Part of a small language model's weights.
Size: width 192, vocabulary 1113.
Architecture: LayerNorm before each block, learned positions, tied embeddings.
Training: a variant of SOAP for these matrices, 188M tokens, 5741 steps.
Each number is 128 + 24 x the weight over its row's rms, rounded and kept within 0 to 255. Layers, rows and columns count from 0. Numbers have three digits each. The size before them is the row's rms in percent of the matrix's.

# up: layer 6 MLP up, 768x192, rms 0.127, rows 76-144, columns 96-191
# down: layer 6 MLP down (transposed), 768x192, rms 0.173, rows 76-144, columns 96-191
up76 086:114140134130131130130091181161131163128125165120112147108145108090109147161133149104145119147152130175127094129117143129101145098146137144153101138149110079124132172111138151126125162111194102133135102119114103125113151118143085134148117139153129160120141145100112149104100112073160149126
down76 084:135132115119103157112135124133120145119159104170096127142098186129116143117120140125140129139141133114155178125127120092138144141137112102086151116123110148193157134159124123133169106123063160148120135132082129125144148131164159102145161077101108112147123158133185121130132145095121156103
up77 099:141147117137140110127150126122142104111175135139161100090142127113132115150091126121176124165120095110109096088110103131142141143137146120152133150132153092174121095119174149135137106070112141081121125090110137124130153144125093116125081139130138118135114155131122149135090122160106139140
down77 099:076128104123174148149134154135133156137095153147090101141157141102153144089112158080125137114122092145113160141138122089133121141132143103104148150148144105142144119072148083113130133175103114142181119157151146134103143111107133109184130151158151082121128105110165154101106160122134152165
up78 103:147104144139144114135144133088078135158137122151116128112145118162136102139122140109130112106127115105111122085107162148173150131112155164109141143104141122132129133130133092158120064148117178123100134154157160082139147086154129156152080137154126117121129161153129100138128126132111135141
down78 109:145131136170082118111189125130110137074145142112130127142114125168150126129087080159128138154154124134137108107100122139156173090124128081138141125129105156129137095119121144123141120120157140106129129111105113127163118113124063128132146101076089122131176145136152124132147131098174118109
up79 092:137122118112113138085110119081135115141156116080079104193157129126134098112088166128110085132128159162114128068117119121131103118092116120197134168122147140141129110162128110150103160139150150126075123150102138139110097138099163121113144126126113151090158129145149128120127094094118106135
down79 094:172148139121153116157145131135100152149089096118155126122202132114142092154130141137124115103107131133136134146137084091159147150131133106101132125120110129126117143170087123113124142142123181127104081100126124131159137091125098172112141149105119117157114110085143113132138113164143140130
up80 103:131095116144140142082125131137140135131127131154129113109154098070135123137142081085170153107155148116158131107174122142146094163151119159099154159076112146122103098150140083121111151164076105121127095107103147119074120107130148140071180112118130135139120109124155138119101136150124120117
down80 094:149109164147162115142157148152113117110134097136140114120071115174094147128142147112112090160106088110147096144136127106147116150110157065114124154149202103128110123163126133153135184089109134122126084133180146144119123115144108159147124121100118109142097138116120130109170102147141134140
up81 103:115142095089116113135155107137137146128178142139118128113129150123134099147175156174118144107195133125112094117157122149135177141119104149140116141095150146102148130123142115122099119124113178118171084109126137130134129113119146098144148144091105143094119151083142134134129141118175183155
down81 098:093129134133175124208095103159058137136111134106143142157112129115148130149158147125117142110114143123119097130091107120144122136134133162129153109178159133144121103127131082118141126167099143166099111142140121095116149156115107134126090119140113116167151104108129147084122112099109103132
up82 101:133107106132151147121179115118140131180136151127115094159102139103158110096103130128104119148112144135128120129118130088121155134114124117079109153114122121122100107148096146112159209139100125185123132145125087156151128081144176178158163136139147139128111118089115122148136131122115126056
down82 103:141124142152155130139098122155166134127106128117138111106118143156143124118106122113099122099123131115122102118092112178122120105133123119129152110092147086168165128117121105118160145131149143127158143108163153141150144150149094155148087154152166124185145118096091146109115122124129156112
up83 087:103122118138132123129095149126119169154120144157097115126116159135154102150108160134127113139128160148114114109118144111088108127153115151139112149129138100154088156124135132152188151069121221130119127131154152134162147123152095121148104126151122162111140139125128144139098134103185108127
down83 079:142128153151112121104100138143168137106133153137104161127142160107095165147144118163152138166180085091153150113159140144133104177070126122132113091112117144115141086191110132127071145116131071074118133102088109117132158115114167107126157114159112136149150147119134159117146115138106131110
up84 104:137094161189113143113122124107162167168131120138119109141138144133133064078150090112130163107140132141125132126142133119124133116141114118112095121165097118150127124136093115132109120112154114156149108109140104155102173106154134145151109145100160130142127115096110164145161104118126097135
down84 099:154118128110158132122153117125125129134120102113149132082121157122119143135120135190069134158103091124130160150103077132103097116139161148107139114124125154128112133136095160121153101131137166169101139147126125156124139105114100095181150121175164114136155113097104102156148126130124189139
up85 106:099133135177084125132137127116096109181142071137121118142145157149160109140156113148150129067152103128118130121125060142140110089122151093092121175150122131140114120101097145107156110101165106163104130158134124088134147125140089106136106137144154120109145075160097138101147134119139110148
down85 107:146122122122146131143123155137176161079163142127122109120087109162127126117100141090139081108191131126144136116130161079154113098120178186103112093121137100154129118085177134122148140176099131084125121117108119095136119147139115151139123135100142122176124120113150145164079111170115101122
up86 094:125091169134119160151115147130123167097139141139075124101076137097155102147144153090139132153153101129123119104153121094200131110104099108115122090118100118139166145113131127140154106124143131146121104133163152110129088145104120126120087109145127155117098113110114134086166157138091138166
down86 091:153147128194110126079139149108124116162137141096144120096126117126116161158113136151119137125092115155150135137155148138147169148084130136155084141113097103135088130148117200148164142125137116142110108107108102138132108155122091124072119113185094169129104126182151146127142123131138153112
up87 097:101099113128152134102167108127142120132063150163109099145122103105112118109135134121133151137131141121117103138100116159159114115111114103131135137139161102141139103138126101099164129108142162118124126148155123141110080119127113168139103039135125126129122148099153141091176084155136129157
down87 097:077119135129098125132122158130124118154100125098148135181145103088164114141134114121111136133103114130130126159150089107114121139102139111140166086094141112124148124126124094137139150139171169123123113113138099143167142105117128135122160131116128111123156128066123085111119110112145124118
up88 092:130108134117135129168126147142128109113107124146124166184142133135156113177093129156107122092146106167107121115099141130120144101147121117095116119125131141138184087170118157158138114146161173127113115122144136120125144142106118121165126102104139137140119164119127111133124117101104099163
down88 098:132146110176105075125146128157138128125129122134137129120130132128125188148131153158126108131136123129130163140150147111113125147076121111115123110135104117100099188162073163125111150132123139145150118177125149110139120099136151115094121120136140096150165076140122122081158076132125117091
up89 103:110107135095094116118154149168141125117112162132117083133126127083112143138130146102155138116104135124149101152128141161155094109146070137092122112121173097122106156109095096141149107136095109133128115167088117101117154144153101139156144103142127108093096133135140120129110108096111145158
down89 095:127137153125100114129158173142162142146085117136124155107120170109154119118146101119103133099138164122120118141142125134127119135142117132139137104151186143102105147118126130120147126097126130098125123139123144117114129123156061124078098148117136123159085125153154128114130117115114124084
up90 087:156117161108167079119114123089162097131105102135155142123099147111122107120143107139124107098146131141131109099129158134165120104082110153129129131111138167071105107124121090152137127177164096145138136135067155182125109150152142160125116127103069115152097138126157166080130096133132134144
down90 091:136136183109078091149142112112127148120152079131113129152108098172113148138112134132179150121137183114113153103108096127125143151168136104133111083122131112133139125118116118159130115110097119173086128106140124135095159115068097119160132139108090137138152117142102155138133150110121123103
up91 099:126176152127139158135111189143130176096155117110132101092112138101176154090107083139159144151148135142109158168144100130125131106115124135100117148146111128096092156130085139102116128127123122150136084128165108115145113139123110118152088076125156086136111147110121122083113156100108150086
down91 098:156111148130155133123149140092108153121136102121143125112176138147166096117138139184120093118164139119100139114141112106147149061149120151109114147144154103097155158126171129107145116152162168112143101124108119168119076146103124138123134090135124147080149162131067117145087112177103142102
up92 111:117133143176119130124132132135135133159152133193151115152134094142112092128100093131150139078136104143187124117151101143157104120143098137152154129130166140136100085133105150094105136180150119162093079125094129133098167142132128161151134097128118134166118142108129135130141100157152132130
down92 102:105125111118141117127164142143161121123095154104136119113119168134142115148142150113070117123104135120135126136137134098120110135122126089109156138148115170125139111111129111102132101129072130109134121124153157142112127129096164151123163129155147127132170137180085144101108151116146154116
up93 107:132130118125116095134107083145153119185124168151113135116149148121063114113111117121162142142144108113117101098141094153150110125118148150116137140153114133085090082108122129110120126101123083139099117121120154115120134136146139125196111154135146071132122151112121102117165098112127140129
down93 104:120173123060114098154103132120129118128147139152128124140139088112145110157106101165143126149128186132121184100141117140106128114158119124070152139195113116127091117111167168134119126150117106166149087109131156113160140112120120183123149108160135108148108136094096117107130103137097126162
up94 097:128140154119132152080078101141192074127124089138097113147117110135137085150086124152131105147163151102144134124147115148143082143140141143119153146129118132085156178118158114176126091134181071130150126117151077078154083146122170116134141169125113171114132152128094131139150149148120097162
down94 096:128118164137105116140074138161104164090150176122128107153136100162124175152107124104135137132123138093147125171124142147141113172123084144117131119144120127157144102139169130185138124151116177124166115130121098160160114146137058151114127119101133124147103094113154144113164078122110089106
up95 106:139122121152141082120151115096132136148117131136157090111104182120097118128085108151149139120139131122164119081085137169085121101161161137105121129116160139125111131128118126144101150119166106129082168129121138139161142149135099145130131139162141170155101152128149118114128075105108106109
down95 106:145133161177139176089097131182121123121103126170131142113114115128120132146201142138112123125123139106106084107128134115119094093155116136132150116137144157093106094149156136144135091117125151134135082134152124134125136117164154122168116098129132133134132146098089115114108148138146145150
up96 094:168155119156133114135133135127144124112147139098088122118127115131165128154144109129160120141129149125119111138119148096111097090178108120145121095094103113112146104091105144099160098142115160144116115142139166105144142138120101129167097154146089133070145135130153148155097165153117105126
down96 093:146161104145116103119113140135145156104131125153131132152115160095144152100150123137157154123144086106120105130124159156126116148117140124117154122128121112128132126132139154151122126151110110116169192107096125121069131134083109187133091136079145099116147111079108106113178131133130138107
up97 093:094113088078095146124122057120111084145154099130126129110140105104151156130096096108150128092105145108147139191109144123122136125143092092116105091117134118125143118120118136116149129127180161145163143136113113154112178123160103142115115113143119108125128101145134125164090136152155125148
down97 104:085122127160116136173139096157136180163139139124081178146101155110168098096108090122093152137158094167139124167118085159116126123088146098096126145101132087157128102163099127121107145112108140092116127144074139097124124145151151111170092142119121119133097110112138121120155122130102152113
up98 089:124132087131114131111102175115079118151119131110131102125094169105135113147117145137173119103127069152150164098129136105128111087138152136162179096131126119132174143125127089133123111139155160135126183136139136133168088080155143162153115163064134112118122113127108144134094129164135134122
down98 083:114124148099161168114149139153136153151139113118107103118105169118118118113112078119140089099181142118125123085148136085132157145152104194147104153109090125128145085080103130118156136163068101145144132096143145120102114150183132109095109116108100125130172112127125123106108131154200144117
up99 106:115135132134126132170131157154175150186122126118101112119112159129154164108085136114142098115137122152121126142150162150136121128173115094124132165108120172122107147127111124094173131087154105126128130160123141152144130147123133128110070182136150108096135129109111133104144147161159132135
down99 106:138063119114077125082118105101119134103124082131189103105138132154116164144133111143134064150143203118125121114191143135128143122110093142121116159128128112155116128151157172162101124130116102128138158163148149120112132143107089137120119082144128135154132115145133134161133160099101149165
up100 104:126139126108114094098098206105132095118142146116132141080126175114174071119114096148120129130149109095167131158136109142140105121128138122105112139117159084130149101111123102111126100128101128133134125134132123157128126112144052129126122118121170128150138113116152126139097160087103155128
down100 102:138127092108178110132110119111134108115133126133172103154137130123151100153140171104109122118159127127134123117111113123113132188092129101136103152123161158127136115113150124104155108158108155103155147120108085154117110153127134094105138141118120150133169134152135176109125145156147142136
up101 104:131143132122164160106147156123132156136171145105090176177141091121103106160123162107151148148136131127159125122068158204139142157129096167142148149124096123097084107128124145151130131127125147133130174129123139099141118137109076134138065114097152079139134126163121091110168087128121120099
down101 097:162120132116066139150136105101136097134102132146111121117119132125156161140140125121117139152121140110116093156149148155116061130135128115105105148127045108154117133106114128150079153173139093126129149133174118158135114147065077106103096148138111193142145104114125135171087113103140089111
up102 101:120118112109137150124170099114120074071131127173150161131145130173113118106122131139138098122133107139122150121154155117165122108174143107150114141137144139124129130133113150098127111101140152175118142083172133101152125144140132154111146111160108120134159081118152109146116159096139104123
down102 104:135106154205128133172145162125151131146128144139138143110143181112123130131112100126105127108071120126141169150139160152105104185125156170089116089129180095116095115122116111152109126102107156140179068142140131127152143139116127163148121155135119140189158141156125135103069139095102152162
up103 111:136143158147095125108158147103149124121108124132121116124112084114102094116116147112141127145156138162130121122126154144149129095124101168149108142142137155110117120122112082099123136100138102105141141148136078135121114125132179110126142160142218151175076116110111102147168123086140105140
down103 109:139145155117135078089114114134093106105147088117137155102132168119150116136158105153121129122116142149124129116166134108141173109143143138100144139072082101151131076155178116111128106112117118138133176117134147083138138128119129155110146169130139149098124114115125149088089103129081151152
up104 093:121138175101159138132090118126123134160123078121145156088162128107171146124150166117167117122168122158094130143135127084113150124188120142108138162111099105142150168088103141126119097107103107104120118128138092158075166166169133153145152106096139107189091116144096109138146099095096119171
down104 099:166115158164125098130159149142144163100109121123109140163125142139145099148128083127144164134138133116105158116144142124150136148153134109112125124126137098173134076145137103106115125131152129190110125130114120067101118126156119159108135128119117143098122128102141118131141131113144091106
up105 098:186129159110114142176154178147116131101086111091151078094088128168130115162132138115138172122150143176098104110178131132153095112142160123159097140142128148129123140099151128156122155160096133119161142111161098127125131104144111117133165132127136132086119132134161109128166100156153144154
down105 103:135117139134118084093112060117130152153115144134141161149114151138121123130129165114098143112089065143170122127118112141123110187134096117143138144143114101136102116108058135107136066134130087118130161118137126157109131114098142143211136123117136130135166147125122154109126130098141120153
up106 104:123150114111151124090106140090111149133094143123163155097083144122144118128141128148097131138084111124132100101098148154118126144122130120130128137131180178126115172114106149199117122127142101147131162104114168146117163115166120140107091153146125179116152095148095140144129161100135155152
down106 096:148122113115113127156128083162155123167159127144103129097090139118116127096073134159128132136157151102154167127128076137158162110121124124104096116119117189151124087137156168123121146073118126151084132123131144115124170140111100110138128129133095112153168130126122118152149134115121141104
up107 103:129088152109099146111115118126160137096131133143103124154160110173114124120128096105138131151145200129168140125139167125134128080146129136114093124136124130112118135103089161102118147137159114068080098133113087133128094106171135111151133153131114134084134160130120128163118170123102099145
down107 093:144090106134183142131119125129094116120130132144123139138157100150153151144110137139113068126126156118102184142147116186105149117113163106133119100113133163135108127158099143133113123112124116109099135139144128171147124080152106123121096098149146101113130093097103146134164143126133124130
up108 100:119122109123155112094188105110099110131168110105123129103145170144160144141157143136115185137158129131134116144167140188173119111115127121112136102134131090112136107161155143113123143113085157185105134100148130120127125108085107161112132125144123113114117095172101105129159147107115110113
down108 106:088090133106125154114131126123182151161119078149151120076138154123132110145140143167125116173130117127108152114108162100122157114168127157143138145110135091139134061121086090125157107131137099123111127135088086153131108142149131097156094159119157114160153127132127140131147163121135113137
up109 106:112115124133130156125144124089130143117155115115154112147157089127126135169116161151140100122170100105089146134101125130131170134175138056138130144079142141119130145160182134102121167135126133138081141135118102145116148167150135127145123130158112141156157138128117116116125087147093083138
down109 102:134111130125137156124130158173100125107152154147142109146137127143110120100148098103109136130092118144133135111135109138120071085122142130138115168122127131125138141092162110128113082143168107146148088110110125105133160123148093141171091135118138105059144114145089120164130153128136104133
up110 097:110111170147150112115105084115123138113128145146156116142121124113095137079122080089139143134153123129130152110130108127124165092114141120138131131103150166152170185104156120144160114109169118149142122150146150148139079133132143155114102076159123146123172161143151120159131168154120126102
down110 089:139123104086114123182144149108097109130175125143102138159146134125133127105081143121116146128158143115128131162136120101149079183143086112116146105147118108099155120148122122133147128169124136136145148122117114119135114105158165068155135125152065105155119110155163119131142140110165138119
up111 096:121134119154162129115135109141107132140129112141075139055143186119121150139129127133170170145124126131179091114127145135094138091148134160126172124087079137128118099117098152071090101124170132120169111148097118097107105135120166121174127114166131090108113157137092132143134135147108106147
down111 096:096114119164143066126118105150108125142081123116113164160144123125185135123136183155137095145156096113136113129141130109122092153119148130065155148111126151128112150172133155115101103151131074134150111119126134128124156101113150154083160110118103101141143125117167131115150130120126122101
up112 104:112123093100140106154143130131118087145120167174160110166144085088132126105116110122126136139172091095126116100074132121119145126122082132137159149123127140142123143133126117115138100154148130112124143102119140101112161106141132172157149156145121114103126145118109097144109145120145142138
down112 102:106144078147117152137138106132139119113132165088164119155121121110104079086129088154130099135165117146151114177081127094143111119131106103135131147139112125128094110126173153118126134132120110100133124122099133116126124117190112140133131159146161144148098116114185106154101077112115133117
up113 097:109114113116084148121131088137128123139118137116133131121147139146123099106153146156081183087162164132147146170119137113125173145089122138126115147125137141138125136108095093107102098097133162152152081167138126139161129129149135113099142123146131136143149098123144136105127109157141111126
down113 098:102085142112121133145125122141133122113113116159134094096132141104088150172118127140134172140145161100101154141122106129146112088139136138106111133100150150166158147139145156170100144184104155146131109101141112124151121150143100133125099105133109141122133207110136108151105139135173142133
up114 102:153113119119113082126156107106135128113093153135146141129125139134111118122144158109114114091146090119141078141088122115078130157137104101137149154083148144162127085112108115116093112145086169159139175097132118144091124102093133119153116114117119089103113184163101160133106106144116124158
down114 101:120133104209131175113115152128136159165147152112156146096152112145152144139189099132181145139119130122136153135113137102114165152098144146112132101121137157162115077163093126132129127087136128160146142120139124116088153092144118128113150112125166110144102104149126096139137127169138155104
up115 107:142142108128140164099149117098102123139095132105133103145142141143122149141117124090121112156144107108077132113117151146140195151116146128132120092094176135109130133141137135093106124110129119092103141096099131142122135138099117158164134092093139090112113136105141161118139084133146161176
down115 110:163153139132093143123161134132094117144138130141103130137158143077135141129153111107158143164152134158133137113132151124134131115146096128132157152115169176132113098174137106141180113094130149131140133131107125121112175185128139079116111163136141092117105122165124089145157131167137103113
up116 101:151154137114132109124091153134128114103147106134114157180114137113091086131166094168123117093093075138138105108121138148127128187124161114126115138126081123142125096108115166127134077136123115185142133152180104064168102180149107132111119138112129118145107108139101078143133134149170144120
down116 101:138099112097147125140165104185096116122119151191139148088144125116135137111132179088108123121119125145161154097108105137146156083126088119132153147114156102145109123109095109142080094122149125100144156149129175153104151107130111143120104133096156079127133114161110145175123081116148115124
up117 107:137103140151117133159106160096106155123156119134159112136171126142121133120165155112099116161146191165125118121117129148110186137157143084125113130118133112142118122143147103091126099099121150085117094115139150178076143122134122145093116116133090111116140121113147120147143116169137165116
down117 101:093078133124117139132099104129148113131150142141121105180119122102137127148101135130140141132099142145162136150142104135130162152086137138166120112121153139113121088106140109169098122123159121117121065136127160141129149113126137086140158101119138107123074098105180112133100114160109091144
up118 093:112149116143105096116124113107153092129141108133136108117190146169141142134148112132117130142147122131135168147119123119111131111119097129130135145132113128160168189133111177116148130111109113137131137090113134165104171172089130081113095126171114048127128150124147139076174105181172132141
down118 092:164122151171113085152111120115177115140133097116109154135109121160162146133135097103150150117152131152160140099167168170128115149132175089130112111149099078105093123102119139125075105118156157134102137169145163157129137089131131109164122125131144166173135125109121180111119155104150118136
up119 108:122100107124109104151105115115157131187109143136145145106112117057129122187138123093139139123118131134172134093119123106107140105101077136102139119121162171076111111137125159082117111143138147098134130142116134159118130113140124105131108142118160123117129120142135110158140068120113143120
down119 104:146118136115139139092129103133114127103156139146083143134146115149155167114088136143108153142137094146137097112156118175112094158146153115117117171138136117130159114114168105148126134135132130135132100134114129149127161134115142160144148180137088153165144118113134129129124157149125127165
up120 097:142073124148075107156146142103171163146157127130053131092114119111128113096145140141073114131113157106116108159109151134127126113123074126107135114142139128170144115113125180101126137104156148159095135085134121113130139139187169157092100108120119140092116132128131132137124138127134125148
down120 095:123111132107156132107087129113097121128127143124114111157180135106128172151150104110084132130107158141134159143121177124092137145103095133071126148121117117186150126151155062065136130118140131133125138126090159129189122130117154160108177128140138132154111131136094144158114149129162143181
up121 102:135123185135156135139109169091116119131129110133154155139131169143107172139164160152091195088116124169116125119108148105130122136132109129131105080133121117135117108139131079099129105123154122160127159124110136123068101131132145116115090098125164098128120107131132159169120085174086121155
down121 103:124151115128127105166107141146125139126113057136118155115113110144136152161129141098155126128127084156137121155160115155153137140132103111086109141127116171071115146159131153130146164169132168082128150101125108123137169104121124084106153154124087133123138110134133177108110143082138154118
up122 104:131161151120129123159116143142132104128186112136081137122110123088131095141119149101125156087140141099126079093114114153143170136164132094115114122112106161149113145126140102121159150120130126155104115170131122129111113147101143129153081148153115139107146174103097086116137109174097148136
down122 108:104142139171116133118112137126151117154160133136091091119144150167165123109142099113138099121122132096112171145098089134157154095101131182101143155118124154110091137097101089104070091119098147093098082111128147122099160115144121076105088103138106142111117109149103142130126157138131122134
up123 096:135136134089113140117165111159129146084142108088109134135096128120082078124118099141103081140133134133119130141106114139141114132158141137127153108123133123109099151066155118148185117149154124201152121129119120141109139109167166149162144109128113117110091126142147136166100152132114106124
down123 094:160102093162195087145128111143110107119111118107177142108140167119150158137117125110089143137134129115123119100139108115125148123145156147146133130127102134147172128120099109124111104150098151109096146125127121135144101119105165138119137138116136131179111108105087105139122128140109129142
up124 098:115150139071127121120110146094150152126106158093167158086116126124134112106116138125130104104161082141144154101113166100154146168119162109117138107141134131134119123175126165132117158140122110118111148137184115158075133120112141126077077148085137119123156170144100111126108123114148109086
down124 097:168137142169133111103128109173141117128154144112162117115117123133123143101114122120120138138076100101172164165090147083068112126154123105157139121066136125125120129138156159133135100109144145137099151100127166114131127160101124128103132111148123119113144126098118169104173118145137127132
up125 097:164147085156132156099095087067116158123082126097112134128142102093179100099115099144131121166108153115089126104144141120091103134108104134104101098137131112128132136167172138111115094152144148117155110134149144141111111125137119160137099151086105084165106128101124092103163141122127097119
down125 103:103164122120141131132108153104149161107169178111134121160143113134117096137134114119133156126108095155131138141151080098143151081128128086107093133130146172104141174103125103132077164157119071111104177150173179101094136147166123108174140091143127110121136133094133143140104112129173146130
up126 089:116159122110162114171115149155149115072119085083177146119140174117118101117130120106161129164122152108148139141120153168145138123191073180122140126153169129117106131107130128135173129140098169172144091108170096138103063114133132116111139108144143108142177159174103131114152110119117112104
down126 088:145101083138092134163091127125119127199128133113146115118131106098142125169139119136113111128092161150114139118135130115096136170115107144145157148115127162121124153124095125114103066125131127130143147153127142128166106137111147144133075129132189150151113134142078148118064162160148173153
up127 090:114156149126145152146106173154103166094130153113136130129114133107109080129133112152137101164102111163118113116091170166082109097091073082119129131192089107160141143145133106138118116124110168074131121148133132157089136166132150112146117121120113127102109160140071146145116150123157127101
down127 088:139117169145104123113110149126144148181111117120098155141134095162100150137139144145163134158157134147130122117147141085139137120143094185138127112087115135118119099139112097170126126144100078120114157124124096157134122128170152153104154095093120068118131135123137163116153136139117144125
up128 095:083132101100121145148123126202072100144145161132165106070092110131124119151145110146129111140172065140094120110118087146103124138159124087137130148157152143095148177101145133100156110112159124150115128167139149150149146160113161091127132131134113155123106160134108104085122112142098104098
down128 098:152160159145118094095175136084122150103143108128111128125129144126132150159139164100130132115125109125150094144116127161118135136110125111112137145116127136122176118151119114123112109160102117131088149131113112103116114103121100118099086125086150129150115156111173112107172141161111142102
up129 101:090132128152113143128141156104097125161130103113062143173092159098085110114114158148122113121126118095150111134151144140123113131106155137125164138169144100130103085163138166123127123164148136147152148160132091135147119122078129097106093117177152141121127125183110102162120124104130145122
down129 091:132130140147154131104151136161114147093105151128126170131167141102133132136118129119145122128140160112085106119116111143126142094129111131139121124107155121130156147156089122121168126118159113152122169135103144102082153125038129078069111125130142115142154126095143084128123130108078110158
up130 103:152138120130099133155140093145155135151103122149130118085092128123115145158127155129086149145148107140146147116148157129146139133141092157168096149143115114132136160172123107138125076129151129145119117164169136113097121128082169082114130139108124162109091162108139130117138122119129106108
down130 111:120118134117125144133109105123110110130156117141139093079135109105133157155094125127121138140112135106136113103150114099123144156132146133148143098131100134146144133156135134126133145142126131110150107145132074128115156166146139086126175165149102160095126134137103148111139101101134097105
up131 096:084162150113135128102136097114119085120125094113110113147116132141093097161171156140123166122098141095161176139147133126104091121157086110099114152124130122140114127137144129132131141136165086130145122175125103134126101149143085160113149122097124113097161118130105121138107125110103110069
down131 093:171139116100141154129166115151075085141151075175128120132139119139193150120083099140137108141143127179148137141088133126096132100124119162113158163101100139118147135153117155130134112121075115106149127082084157127170126151116131114125117131138118100121166123128119138145109110121126109159
up132 104:095140151153136156119129119090146151151107115096131123099122159106125105093162112112106087129138074124098131125108090124180145158120170163109129132110122159123127116115078131146101181086091137097104109162143131150132126100126120097163129158147145176132111121121138090178133141114162120113
down132 096:122122163142140136089123125125112106141110178138142078185131119140174143125131182090131170119107124192137171148126112147129125148066125104131155123172142145111109134108117162144143150099136156162113120134111126146142140138116124190131140116122188115093133065126142141127149115121149108136
up133 096:186144133149173139110175111112140103113123121139058151167164120161158139107158116117134117105120095129134124112103147133098150104129099148101119142099153112113105153148145135177126130097136084145114101138127099124101121162133166134202111106142104132150159113142115124131123137148154109114
down133 101:111130102146133124137154126140118207130142179125188167100125151123111139126132145089123155147138108155128091127186125195162111099106105114175116071125123137098161107083124114127120125141125111116163137114135091129136126111131096128121099140154115128164120128118145105154116104092137143108
up134 104:119130120143153125119154138119150097119133111120111127136106126168124148123135105148133136108114140189128138104125115144114135177135113133145143106090120143121103143122098119140124141141107095161122132144143133134110106101208087145104068115100087145110151135093198127104110157139128095143
down134 103:128141136128141140141156148126135156150118159137123177127112156171137164113098135137095133116152165136143142136160127117114096107105157135158075085154125160158113149109144180125095116105098098101144173085152120202152120172118109117116165123116101157114086111133083108121096120115107131114
up135 094:134167158133177123109107132118150127125129119130154152114138176108119105104101136114095140163117104134154122085138147116122157123113167074103123071113096157159116144123154166127131129143148134134120166110133163138144145124131180134171093126110150108114148096131080142096132135160117179136
down135 096:136164129125129106173130089106137133155102085129165154115169130080140130108107137092136119165184132110098084161120110137141139109121161116148135110100127175145116131144134073117102099113120154184121126139124151116094121149098095136136130118110149161102148101120100114089156116122173159102
up136 106:114108133151135111157150163115110134118127122144111091116197147119142132158130133130120103125098122124100168148103102175157173103129139085101122161146185144137131146133136111102160126120120184151111114156141132127135114116170103131164106122140124136141118105105135103134160149136086145126
down136 105:179134151152111130103145126125115140161114110094155126147104112141096146122120104149107157102119085129143144110097121145115081110121120140100172108095137108146153084140154134097128078168134120143136106075115098138101102155118068104124137155104124127141144101128138123121116120127115084085
up137 105:146103113121161112104095161113151127123151096122096127121155124163161146146120130070117131108141091167144138111134114125127130082183141174121146151175129115106153088142158164140135145103146114118109113124143104115132157095147112078149093116123106135087099143155126123132174121119122105122
down137 103:106080108116113128131146122110119108143110136089148105159125127115097116146110133145101085111098090122123108183175147142136097124141134130104129122113141155123089123133124121111115123123165120116127136088089121145076139120119163128119097131126108126144079079159096113142114117128085138136
up138 120:160118100119126183095130096115130106111127092132103147133165092129123074177116124125091159114167108157134099118117177126082111094127109105136166125174112121127078102155158147128148102132147120094136161155128134178106147171156141077135142129129130093110117112159148140128099144145166132139
down138 111:127085124130092149080133153089145093136168149172126150151153131159119106158120154114113136120137118193132156135146154156111136132161157115124145105128125183103110126106169122122179113131135122153153135151117122149152136095162136104146154131138082154107105127130098140116084147152120151126
up139 101:101117153086171140161127109133111144088176108138149145137086166133127088120099140090109145121117098130118126093133130145124128131160093162120146128114157117113167130125132160083141141135115124099104114077144087118151128144130145138119141112132154163134139138160151091109165136067128148147
down139 098:122106126139114118148116158129127110112135113163115094128150124128129103108132172151153109143094084118117130102099128139129165131129109139175138150142126149109128186122116154135115147153141146094145092136150130067127131101171150135095088095133145106137099107136137107119149099070137150084
up140 110:184090114131126103088172129137115122099130086119154124122118092122167096128125153078138145096141112159140141139094084125145116097133112144132101110103151113128101117118101157152078159098087162127159159164143107151104124104147125140143125128103156122124140098137129137121126107139134111132
down140 105:116075121124084140107083109146159135161107159129157161112114079165157122121157125131102131158153135111107122137135143127095176131127124130107153128173151143082143138149122112142099114153114112127128130115149093119106140118119135159164122116097111153133148132172132132120110103146168091148
up141 103:188116117145106126135142080157122152140132048095143170121162165205111083111138116120120135166129115174138135101132135116178125121117129132130146130164113099109102122119131107114140121157125134156146114160151131169112122151112140065144089132100118123127122113157137142142155112112086115171
down141 092:126144156143142142145110148113154108134178116129125142146094136134145152142159112128142136174143163131105098112129139121106094057102111165107153155144117117158148146122120121151169118143114111101125111137140160108158142168090144126173143145135159112137143093167138101125150147119120176128
up142 099:102150106117159084176105128130121092127117125130109133125138135144121120156119150113139124092132136114140139145144127092146145132114123093101141124145113157090120103106129106142134157059114132112156161137153083093101118116180123102147133184098120117129169121082138128090155120143118050155
down142 099:143164132118125103127082132121138125128184167115109086132123126114155105097117128139121119183107163135121141121168143077154105093083136132128093126176154094151176164138169129100110162138141125124105189153101163109138120102137163108099113112089140141132114138128139133125124151170080112090
up143 105:111106132129152130143141118087158118097089110130120110091089108151147066099146136127136135198110138154159126105137130110114105126076110132104133138146087109119141131124123103095122117161138143079138110171098145114100127106174122146134112154137108183145135120130135138058155090127163112146
down143 100:123131125133124146120181162125119148149147126138115120169138123121125139117125171175172124130148121119147139094143107136134156148176158086149097108095100104116103104143130125128105152086154103070168138123152122141171123136122134162083127175097084109109140127142161128103115136150105147156
up144 099:151146135132163159110166165126095101098112138127133123125151132108114082173157104083117108140120142102120088128180075122147174163134146075109140130119115098141162115135124138122141118112156160146143133148145192108131157130163142104136145154151121175153150141083126110095140109140094120154
down144 101:165102113131077136141123135146135099159139084137052138154132132144169161095099203143086099111174105155156098143125112096153162138135134131141160095112145093139139110100085127137106139111123145125153139123147156079121149142113115153152156118126127089138135108120138141111164124148100107136